From a checkpoint of a small transformer trained on Wikipedia.
Size: 26 layers, width 128, MLP 512 tanh GELU, vocabulary 8192, 6.27M parameters.
Architecture: LayerNorm before each block, learned positions, biases, tied embeddings, capped logits.
Training: a variant of SOAP for these matrices, 3607 steps.
Each number is 128 + 24 x the weight over its row's rms, rounded and kept within 0 to 255. Layers, rows and columns count from 0. The size above them is the row's rms in percent of the matrix's.

# layer 7 MLP down (transposed), 512x128, rms 0.19, rows 372-396, columns 64-127
size [ 96  98  83 102  96  95 106 100  84  98  94 106  95 102  89  76 107  94  76  92 100  92 110 101 108]
[[138 124 107 112 158 136 143 148 119 154 104 142 118 109 121 123 146 141 144 123 161 136 124 156 140 121 160  74 157 147 106 155  79 146 104 105  77 129 130 113 143 127 117 140 150 157 123 160 107 143 143 138  90 145 142 127 141 173 132 110 124 113  94  90]
 [143  99 157 132 133 133 122 108  98 138 127 136 128 105 118 150 134  92 142 127 126 149 139 104 116 155 121 147 135 116 103 178 104 149 154 135 156 143 144 156 169 145 138 133 168 140 156 141 140 135 126  76 116 150 150 179 157 147 152 120  97 149 110 136]
 [122 144 170 160 161 139 131 110 132 110 141  90 136  94 128 140 110  92 124 107 117 185 112 136 128 134 125  96 115 143 126 139 134 144 176 125  98 120 116  97 140 103 101 121 127 146 106 118 156 136 124 113 114 123 121  83 100 110  88 103 111 149 173 120]
 [112 120 125 114  93 113 122  88 107 138 117 112  89 140 146 152 135 122 103 100 134 138 111 106 168 149 113 114 130 111 128 145 129 107 114 121 135 139 125 121 142 129 101 114 115 127 150 164 116 126 170 124 142 104 117  48 175 169 121 143 141  75 116 125]
 [ 70 114 143 131 137 159 127 147 145 117 109 106 137 118 163 134 130  51 121 151 117 128 134 138 129 148 108 122 102 151 141 115 137 111 127 121 118 134 114  99 113 140 101 129  78 138 133 113 134 178 138 151 161 176 140 144 168 127 111 124 135 125 139 124]
 [143  80 127  83 160 126 142 102 129 146  88 145 108  87 111 146 131 157 147 119 129 139 109 108  98 101 139 143 109 141 151 103 128 189 124 140 102 118  94 144 136 126 140 108  84 112 124 135 114 104 152 124  69 130 142 156 116 109 140 148 127 172 126 127]
 [118 119 124 142  82 145 116 120 121 119 121 117 184 113 152  98 152 145 131 132 147 157  67 124 108 135  82 182 108  98 138  99 155 130 123 161 151 136 156 146 164  76  96  81 115 135 133 128 155 138 140 164 149 124 146 162 136 157 164 111  99 145 126 116]
 [ 71 144 150 109 124 146 123 124  95 118 116 145 134 122  99 136 145  82 122 118 101 140 123  99 107 126 117 107 127 141 128 108 132 152 118 159 141 137 145  97 147 161 122 185 108 167 111 121 127 119 115 150 130 189 105  72 106 132 154 127 156 107 126 148]
 [161 146 153 121 138 130 139 118 139 127 109 137 161  94 118 133 143 101 147  91 106 136 123 151 131  98 114 153 154 173 125  76 134 128 104  98 129 108 135 108 104 160 121 102  75 128 113  97 159 138 101 152 144 103  84  73 159 128 154  52 120 128 165 108]
 [133 157 141 171 119 136 141 139 126 136 125 123 134 124 129  98 135 107 113  94 128 162  90 131 128 144 126 155 131 111 143 162 140 108 136 113 106 124 142 107 133  99 130 150 150 135  93 107  91 120 130 168 119 118 126 218 123 100 176 125  78 134 126 124]
 [ 86 195 150  98 109 130 158 116 106 132  88 104 130 141 124 141 141 119 122 150 111  99 136 110  87 175 112 121 134 116 140 157 149 148 146 142  82 121 153 135 129 173 138 130 179 136 123 126 160 100  97 161 143 122 137  95 135  89 146 132 128 162 105 143]
 [122  96 134 102 109 152 112 110 108 142 141 108 133 157 123 136 134 158 126 104  99 140 131 138  90 155 137 147 115  79 146 124 119 136 131 162 100  85 120 115 145  79 169  98 125 104 104 123 111  61  82 148 105 131 133 150 150 128 131 115  83 186 107 119]
 [107 140  99 160 111 101 160 130 119 136 139 125  92 146 158 102 141 123  77 113  94 119 146 118 103 105 134 107 122 118 110 125 149  66 155 134 138  89  94 157 127 158 141 173 137  96 130 145 101 145 105 159 135 141 116 118 132 120 173 104 121 111 100 144]
 [158  89 123 180 147 139 145 118 156 111 137  82 161  75 115 125 108 168 154 148 170 151 107 171 125 107 145 150 160 141 185 146 122 126 125 180 162 133  99  91  88 127 106 153 129 148 120 120 155 117 102 148 121 111 122 141 107 169 135 117 121 158 137 102]
 [141 140 129 120 133 114 137 111 103 140 151 148  98 120 145 101 129 180  99 140 169 110 131 114 120  95 118 174 139 113 111 127 126 144 169 107  74 144 150 100 102 128 119 134 156 113 189 129 116 127 103 125  95 142 150 188 106 110 112  85  99 151  94 119]
 [120 148 155  74 156  95  97 116 106 133 145 136 121 128 190 130 141 142 149 139 108 124 127 107 127 133 121 104 140 143 127 104 163  80 114 138 117 127 169  93 141 143 125 170 115 141 124 147 124 154 122  78 120 119 122 121 155  89 117 122 124 140 156 127]
 [101 103 133 113  69 148 132 109 130  69 102 116 133 107 138 111 132 116 142 138  78 127 112 137 120 145 164 119 106 141 144 106 165 104 131 114  96 113 117 145 108 129 137 116 136 159 153 146 150  80 113 133 166  98 149 136 122 145 144 109 141 104 132  98]
 [126 128 113 120  53 150 158 120 112 117 127  92  98 132 156 138 139 121 101 150  72 111 138 165  93 121 162 155 104 114 138 153  79 114 131 169 105 161 127 136 114 128 125 133 178 137 134 150 127 112 134 114 163 126 138 162 146  86 137 128  93 160 106 138]
 [128  95  87 139 134 109 109 106 147 126 150 124 123 100 164 162 168  96 151 103 150 172 111 152 130 125  96 146 156 118 136 118 150 124 126 167 111 159 136 141 168 125 103 141 142  97 153 115 125 104  89  88 189 131 133  81 135 127 119  95 133 104 126 131]
 [ 90  91 137  86 126 115 108 136 117  93  98 104 103 154 133  90 122  93 147  80 137 114 101 143 117 140 132 112 146 103 124 165 136 102 191 166 147 121 124 164 124 156 117  95 118 116 129 157 127 144 114 183 111 136 134  95 147 129  95 139 172 133  93 108]
 [152 123 105 110 138 121 143 148 105 135 149 115 124 146 103 172 139 160 104 152 101 129 140 101 127  95  99 101 129 143 138 121 125 112 147 117 142 121 150 118 167 138  91 146 131 126 161 116 116 202 154  93 116 118 118 104 146 146 165  72 154 148 113 105]
 [ 60 129 146  89  84  97 120 120 134 134 132 115 113 160 125 152 133 105 140 127 121  88 113 155  98  90 140 131 116 150 188 119 126 132 148 100 130 118 108 113 132 145 135 136  65 161 104 109 147 115 108  74 125 123 145 115 114 117 135 137 136 142 182 121]
 [112 105 120 145 128 151 136  93 111 129 158  96 122 129 103  89 131  83 115 158 123 122 112  77 165 140 150 137 139 108 147 146  97 169 133 161 126 101 113 108  79  85  85 116 149 121  61  97 107 133  93 160 116 155 134 155 148 103 137 112 120 122  96 149]
 [130 162 150 123 103 152 102 169 163 117  93 164 120 126 127  85 127 131 137 139 119 147 156 142 116  96 140 183  87 117 117  98 135 159 114  93 121 145 113  96  93  72 145 167  99 129 143 119  96 125 147 107 111 139 123 152 123 196 157 130 184 115 158 150]
 [141 133 135 122 113 168 143 143 130  95 102 122 106  56  81 164 173 114 113 102 128 107 123 122  98 156 164 119 133 139  84 130 131 125 156 150  96 150 130 128 148 155 118 135 134 104  85 149 121 121 116 105 136 109 140 134 156 116 131  96  76 144 124 153]]
# layer 7 MLP up, 512x128, rms 0.219, rows 373-396, columns 64-127
size [107  92  94 100 109 106 100  87  98  87 104  94 103  96  89 106  94  90  89 111 101 103  99 102]
[[101 154  71 112 140 113 133 155 106 130 168 136  88 175 119 142  96 142 123 106 140 141 134 151 156 143 137 106 184 123  65 142 125 129 148 136 127 136 133 137 139 130  88 150 103 164 164 154  95 111 104 127 101 153  87  96 126 106 149 127 129 110 147 136]
 [125 169 143 117 135 149 140 108 140 152 134 192 162 105 119 140 132 135 124 110 111 133 125 166 112 124 147 115 129 123 128 173 114 147 124 122  89 167 146 143 134 126 101 143 147 189  79 148 146 132 115 148 107 150 126  81 143 120 146 135 114 135 109  92]
 [107 129  94 120 133 114 110 116 147 127 134 146 133  90 154 132 127 143 102 111 124 126 132 130 135 142 105 144 105 149 151 163 157 158 137 115  82 162 140  85 132 128  88  96  87 115 152 142  98 138 115 118 128 121 167 180  99 150 108 151 117 159 138 133]
 [120 173 159 147 134  98 100 143  94 140 141 108 115 124 114 108 137  97 117 117 131 117 100 137  70 137 102 125 135  87 158 121 160 114 137 166 100 136 176 137 118 144 148 105 134 127 156 115 145 125 142 109 132 138 153 118 156 135 151 136 102 119 124 104]
 [130 141 113 141 127 105 122 154 155 126 128 117 140 122 128 113 139  97 114 108 111 164 110 146 134 177 145 124 135  97  92 173 161 126 137 162 115 102  87  72 109 119 162 158  83  95 124 155 101 109 110 134  96 119 148 111 112 106 119 132 122 115 170 191]
 [134 135 112 153  79 142  97 129 146 117 115 135 194  71 150 106  92 120 106 134 126 160 115 120 119 153 136 131 137 164 103 111 133 105 101 116 120 128 137  85 134 150 141 115 147 116 153 130 113 144 127 147 170  77 119 145 107 105  88 170 115 155 125 120]
 [156 153 106  98 133 106 101 184 122 143 126 155 166 108 153 141 166 149 160 135 158 115  71 140 148 126 182 116 105 131 103 125 122  98 144  89 125 151 115 117 141 109 146  84 141  99 184 138 119 122 114 144 138 161 126 153 100 131 117  75 123 135  83 114]
 [115 179 133 124 158 152  95 105  82 132 157 109  99 159  73 140 147 111 113 137 125 135 153 142 142 166 124 144 116 107 169  85 182 104 108 113 117  89 103 113 137 129 127 126 135 127 129 114 136 134 105 124  86 168 170 136 105  98 129 138 145 134 143 164]
 [136 142 138 153 149 162 112 108 116 116 137 169 142 102 143 148 142 159 149 103 144  83  69 151 147 128  83 142 128 116 113 119 116 112 118 146  98 130 103 103 130 145  75 158 145 121  88 115 150 153 114  96 170  88 141 134 101 140 126 152 145 129 124  92]
 [154 157 115 174 103 118  99  91 121 133  97 170 117 127  90 170  87 160 161 124 156 140 104 143 181 113 176 139 136 178  93 163 116 140 130 153  94 101 113 143 126 142 109 134 122 123 134 116 143 136 164 105 109 149 121  88 114 136 136  98 101 131 181 133]
 [130 134 106  84 126 104 147 118 124 141 145 118 142  98  94 161 145 142 135 143 122 143 111 112  70 147 151 156 191 110 110 114 151 134  91 110  79 118 118 113 109 106 131 183 107 114 111 116 118  86  89 109 138 137 137  80 148 176 131 145  99 178 139 130]
 [130 151 110  87 162 125 148 128 134 168 162 107 149 120 142 102 112 111 151 108 138 107 146 117 137  92  87 101 150  86  99 125 141 136 103 115 123 114  85 114 109 106 174 182 149 151 136 117 123 189 152 110 175 140 130  96 165  97 138 126 117 135 116 102]
 [132 120 144 105 146 114 162 112 102 116 106 174 112 113 120 141 174 197 118 131  88 136 131 144 138 118 110 145 144 152 120 138  85 166 103 151 156 167 134 145 140 127  95 152 123 155 120 109 100 106 107 131 143 127 122 135 146 110 107  98 155 100 158 109]
 [153 149 129  81 107 118 114 135 115 101 150 195 116 130  95 143 129 135 169  95 132 148 110 119 167 144 120 120 189 105  90 128 112 148  91 152 137 133 108 126 108 120 162 130  93 140 132 115 147 111 136 138 116 121 137 124 142 120 127 137 120 124 153 155]
 [ 90 132 103 169 128  82 142 136 113 107  95  97 165 132 172 103  84 142 119 123 134 100 207 185 126 134 102 104 124 178 106 153 103 145 144 133 134 150 119 125 136 148 155 103 126 100 157 102 142 132 149 110 130 125 161 164 137 141 177 132 149 109 126 135]
 [150 115  94 113 102 118 116 152  79 162 139 133 158 110 124 119 141 125 180 120 126 100 172 203 115 148 138 168 163 151 126  76 121 103 139 107 148  90 162 137 114 141 144 110 112 126  80 172 161  87 118 132 118 119 193 136  99 101 130 139 120 130 104 168]
 [133 145 120 153 154 128 110 144 140 146 151 162 137 118 114 130 164 135 145 110 139  93 127 185 120 154 134 106 137  91  99 138 112 101 145 107 117 129 128 118 129 166  85 104 112 125 157  93 144 136 131 136 146  97 107 130 101 130 119 151 161 102 110 130]
 [146 146  78 156 139 106 110 112 182 169 128  99 145 130  74 149 109 138 157  95 142 117 118 104 168 116 113 142 108 154  99 134 127 152 134 119 102 158 140 162 100 113 118 180 130 114 151 123 116 162 126 141 110 129 140 129  93  90 135  80 113 109 152 115]
 [ 98 144 152 137 120 135  96 134 117 145 147 142 116 105 117 135 105 114 125 141 130 122 161 155 100 131 166 108 131 137 127  84 117 184 124 151 117 194 101 138 124 100 125 176 110 173 103 125 133 149 143  90 117 101 148 125 131 127 134 117  97 149 151 114]
 [150 134 116 131 135  85 173 161 111 141 135 109 133 114 141 131 157 176 110 106 139 126 143  96 149 134 119 117 102 120  75 160 129 126 132 109 167 148 168 121 144 134 124 163 133  90 110 155 130 134 119 127 131 174 131 121 125  86  81 104 136 118 102 185]
 [170 125 132 108 156 127 121 132 118 107 107 116 146 149 120  96 123 149 145 126 139 135 113 167 101 128 137 112 134 115 139  80 128 135 107 114 136  97  93 108 121  99 121 138 132 138 149 147 110 146 116 185 169 150 207  82 133 132 144 129 129  98 101 109]
 [127 110 132 147 127 201 162  97 117 179 107  88 131 125 109 114  97 127  90 131 175  86 128 113 136 118 148 131 143 143 120 138 114 155 106 107 152 140 116 143  75  98 137 124 132 112 107 166 123 141 117 123 116 156 125 176 117 136 103 149 135 120 109 111]
 [137 121 145 113 167 131 198 163 105 130 106 116 123 131 141 109 111 145 113 142  95 141 117 130 135 180  90 126 123 118 119 120 108 135  99 144 116 138 103  97 154 140  88 131 174 151 143 161 106 136 144 151 164 164  79 127 123 137 142  76 101 157 101  71]
 [120 129 127 126  97 168 134 168  84 139  84 122 124 142 152 119 142 100 119 113 130 160 100 129 109 130 140 138 118 105  92 116  85 154 112 109 130 157 128 165  99 108 138 103 154 117 106 148 135 100 148  95 161 122 156 118 128 109 169 147 138 123  91 113]]